Part of a small language model's weights.
Size: width 64, 1 head of 64, MLP 256 tanh GELU, 1.09M parameters.
Architecture: LayerNorm before each block, learned positions, biases, tied embeddings.
Training: a variant of Adam for these matrices, 84M tokens, 10225 steps.
Each number is 128 + 24 x the weight over its row's rms, rounded and kept within 0 to 255. Layers, rows and columns count from 0. Numbers have three digits each. The size before them is the row's rms in percent of the matrix's.

# layer 5 attention key, 64x64, rms 0.134, rows 46-63, columns 0-63
114:126118164148121147148169081159119122096124179127126095137128161113123134130153134163099159161094101180108110115121070103118119143138144129139108124109113119137138094136068104131141116148154127
098:160126158144094082096147149119109128092137105107155128129108136126143122175112142097120114129092109159127135150107200114169125168113112117088108120142168101104109156164124114121105124132127140
113:146137152079101126108120124131116132142158086168136158135087128135134138158113129106100069070111123122144112161132186142131151160148097109097107147135160127135096129151138138134095149107130138
103:138111121190120142129149100074146120135153157116143120174136128081158124158134106135126072109123138098130120135092066143107147125126111126106133102122143123109163114170106140141107168119139136
107:108124133195152155144157089124150139097112166120113110150114136084125137139152124134123131170115114114093128110114051096109124127146135156122147140116123116122169085107076136128139126120133141
082:142114112089140129128091130089160119189164124178122131106133132144151101102118129121124112124130158066156147096163116136098151126135132100157087138117124137140138111138186119149126128088124113
091:129123112090143097134099189123114112184154075162132158088125111172111123108135124125131138101128154110134131118169159140127129125137111111133117151140125137123121140120211106130113119105111107
096:140100128092100095105112155137116119169163087141127163095133117173135133116092131143135099095113148132146146114123168153138130170118136101125093106121120153138089128152203120150112119123124115
092:104118125121164096168105144114122133171138131140136179094158093158135137129105136127137101094128127103138139091187148127147128135167131101114112169108156165110146113122151137127129140063121122
105:094140125178138139137150070133116127126116191078103116128159153121147145136137098160125116167134110144108120114150083094136114136151132136123119128103126143133169113111060134111144100124118139
094:173123149090096084125111119077156111150124095160105145153104112126168089143111145123130103126153133087125128138116163127096154154130086126147120115129136108146096141160160105139084140103140150
093:153092159172122122144133170083144114144174124139101088127107120117133175127137139082132097140149142067108156148107147100130114124095114092122141128160139143093168141136132131140134135116116152
118:117135119169137175135176105150124113107136185130123086131126142111109152112130102138112145173102127147116135102119049144120114154127139129111117148124127139135147098121065113124173113137123122
106:129115122067118090128103139119110125156139074123131150092115128169126128108113131137115115108174137125152125165133212147153144136127105106143117127136123139137081148134167117141090123137119097
110:130151144136127143117163116148137102090122176152103111154112141101144120132149116150124156138089126139115122129125048105086129126128134141140106149098127143139179091130068120122167133101145149
082:139131066068158096137095132099134114171123115142113137081141137148132118089109121136123127119156163083130149100162148135119121113126144128179114148138108156134099115110179127142152116103123126
105:158125168169115127125171091140123102112145152128111136142159141112161148147118131151097089102120101137072121134126085138131127169154134109124117138108134131141178077149081109149094133115126134
104:142114130069103120109115123132128147143127073169152157113102116162097128127096134119087117093124131119134115136132191180159159147136119109093113150140157129141093119145152110145091139131132141
# layer 5 attention query, 64x64, rms 0.136, rows 47-63, columns 0-63
091:170116136122132156154144138123143122112144116188117096157138113159133129168150166089143127117100120099159109158108125088144136118108107134137108096133117162130083130159082122082162140131155153
108:126142122124131164160144164130134096117121119164137055165100111148150129154104144103125169130111147115108098158095133089154114124101146106126102166104128180151131121139103145102141160149133124
100:102200101145140077137082107094130128153136104150133114110108138121136130167119113165144160123131155129108114161183115084132120147143125109158096104110088153120126152111133154132121136122145144
115:112140113151133061094147075104127165121140130099116156079163125064134130118131109182153121125147136114094109147155091130138144117170147111149158109142125111124148141117140120150125121119135125
074:129178094108126150134108127109098093109137133133146128105114093140154100144124098173111156124110166142133141125148087136089094126121132154084101183127090160123146103107157158158118112128113144
088:138121092109108172156106169123102111123127141136149133106127156159146108076127140100106114142120153135146155101115132128087124125075136146108109201111170133120153116128145148153107109135114086
092:130129087137117196163108181131130086134114155157138092158098094169137099146092143099116139146102130145123103124117132140107111134110116158123090141135113143141132096147167136098143120167129123
089:169143081134155110108105157093082104102122160098132131114099138144152119122122099127150120155124148189102139140105102134106131141115141125140127170094175152105149124138118141175156107145118100
105:134127139151147060113120091130134141107121166067125149160122125096125129130122120172156106161173130185092098121153116144155149102151107115136142098119149127119117121133107126140154117153128093
093:134124122097158166146151124098118123160145146180103140099104100168147122151091144110104153110119149086167114151131134089142113116128119144110100152134078165123135141117113158101108164113156158
095:115160118144068127169118130099104158150159117165136119097133162157148133163149105136158114094135136079144121134107127106133117149093104136148124109112141118128138105112106117145122103056150099
123:119192142153093108101104101141138134098110136101134136107136139089116127118121134213140110147148127140093109111176112150110142115166120137151174137127143110143116117125136085115149094124130116
117:129075162111117203172145153149121093141104129153112100141113131176153140130107143082114119135137118132153113117103172135165106137088136143108083140108159138140114106148120136122120130115137116
107:094177125165128117072142108138131157106124128104157110132166114120126089128112128193116098113135150138098145119185130112115141091170126134121183131135145149138114132097110150117144126140122110
072:130122125110107140119114129131131091126141146097119163115107123140157098080105068138133115140152136141118166105124108152072099135091100162096151178122099117122157121123171142167103125142110125
104:115167097153124122115137088102124131148113150154145099125164082149151119146103138186139114123128132163125093145156119104152131128156113116144117121088122186153129146134107122094125143135156067
097:145135141128130198157153152130118084106100115166126090156117116149157115135106160113108152145081126104131097159107124127131119143110157120134110185109105174153099108153146110114147145128142123
# layer 5 attention value, 64x64, rms 0.105, rows 0-3, columns 0-63
083:128092144157083128146131135108162147152108152117113098086123122165097126120121132125113151176156101084123154118130157169113138098118178094095113118121130140069121138144090146130132132105142124
107:127164148104105113102136121180098134110106126124130146118127134119085120112129105158122128130118142123086132141131105169105127142139149121014102133146130118131142144132140115133150114160114170
106:091113143156171132166098153098120109105118100118112152162168164098109089121122097145143147113161118126156158161124112135132164129113138141139148184144115149116132118127122094102110174097097132
091:122078096137070127172100122152104139114088147119101146130095064122150125128139118118123146132124114153173152141098112133142163152125107128116121128122124093108137152145146068131106116150141159
# layer 5 attention output (transposed), 64x64, rms 0.0971, rows 0-3, columns 0-63
086:149170081123119112111095145157115108119109125178128073138139084133148102117134115153142139101108127121119155142130125135088112159088097128154163104144122141133176115147125098156169110161130120
107:145097113106146109145116155092151128128126126153105144128140107112210128177112150153147147084147110094127129160146118106157079108111114126146113117123106160113145144107103172113114148111102142
112:152112121103149170108151123152111087112125132111165129152110129101110108125152127101079166147136117131153123112137112122104105151130103143135114189132133119114118103103145120113122170193170172
078:167150097148123123123118107113103115120145099150146162095081156141147142148125108153153124111131122096112134133132108108121129176097076138098080185110156169126148134132090137145151101124111113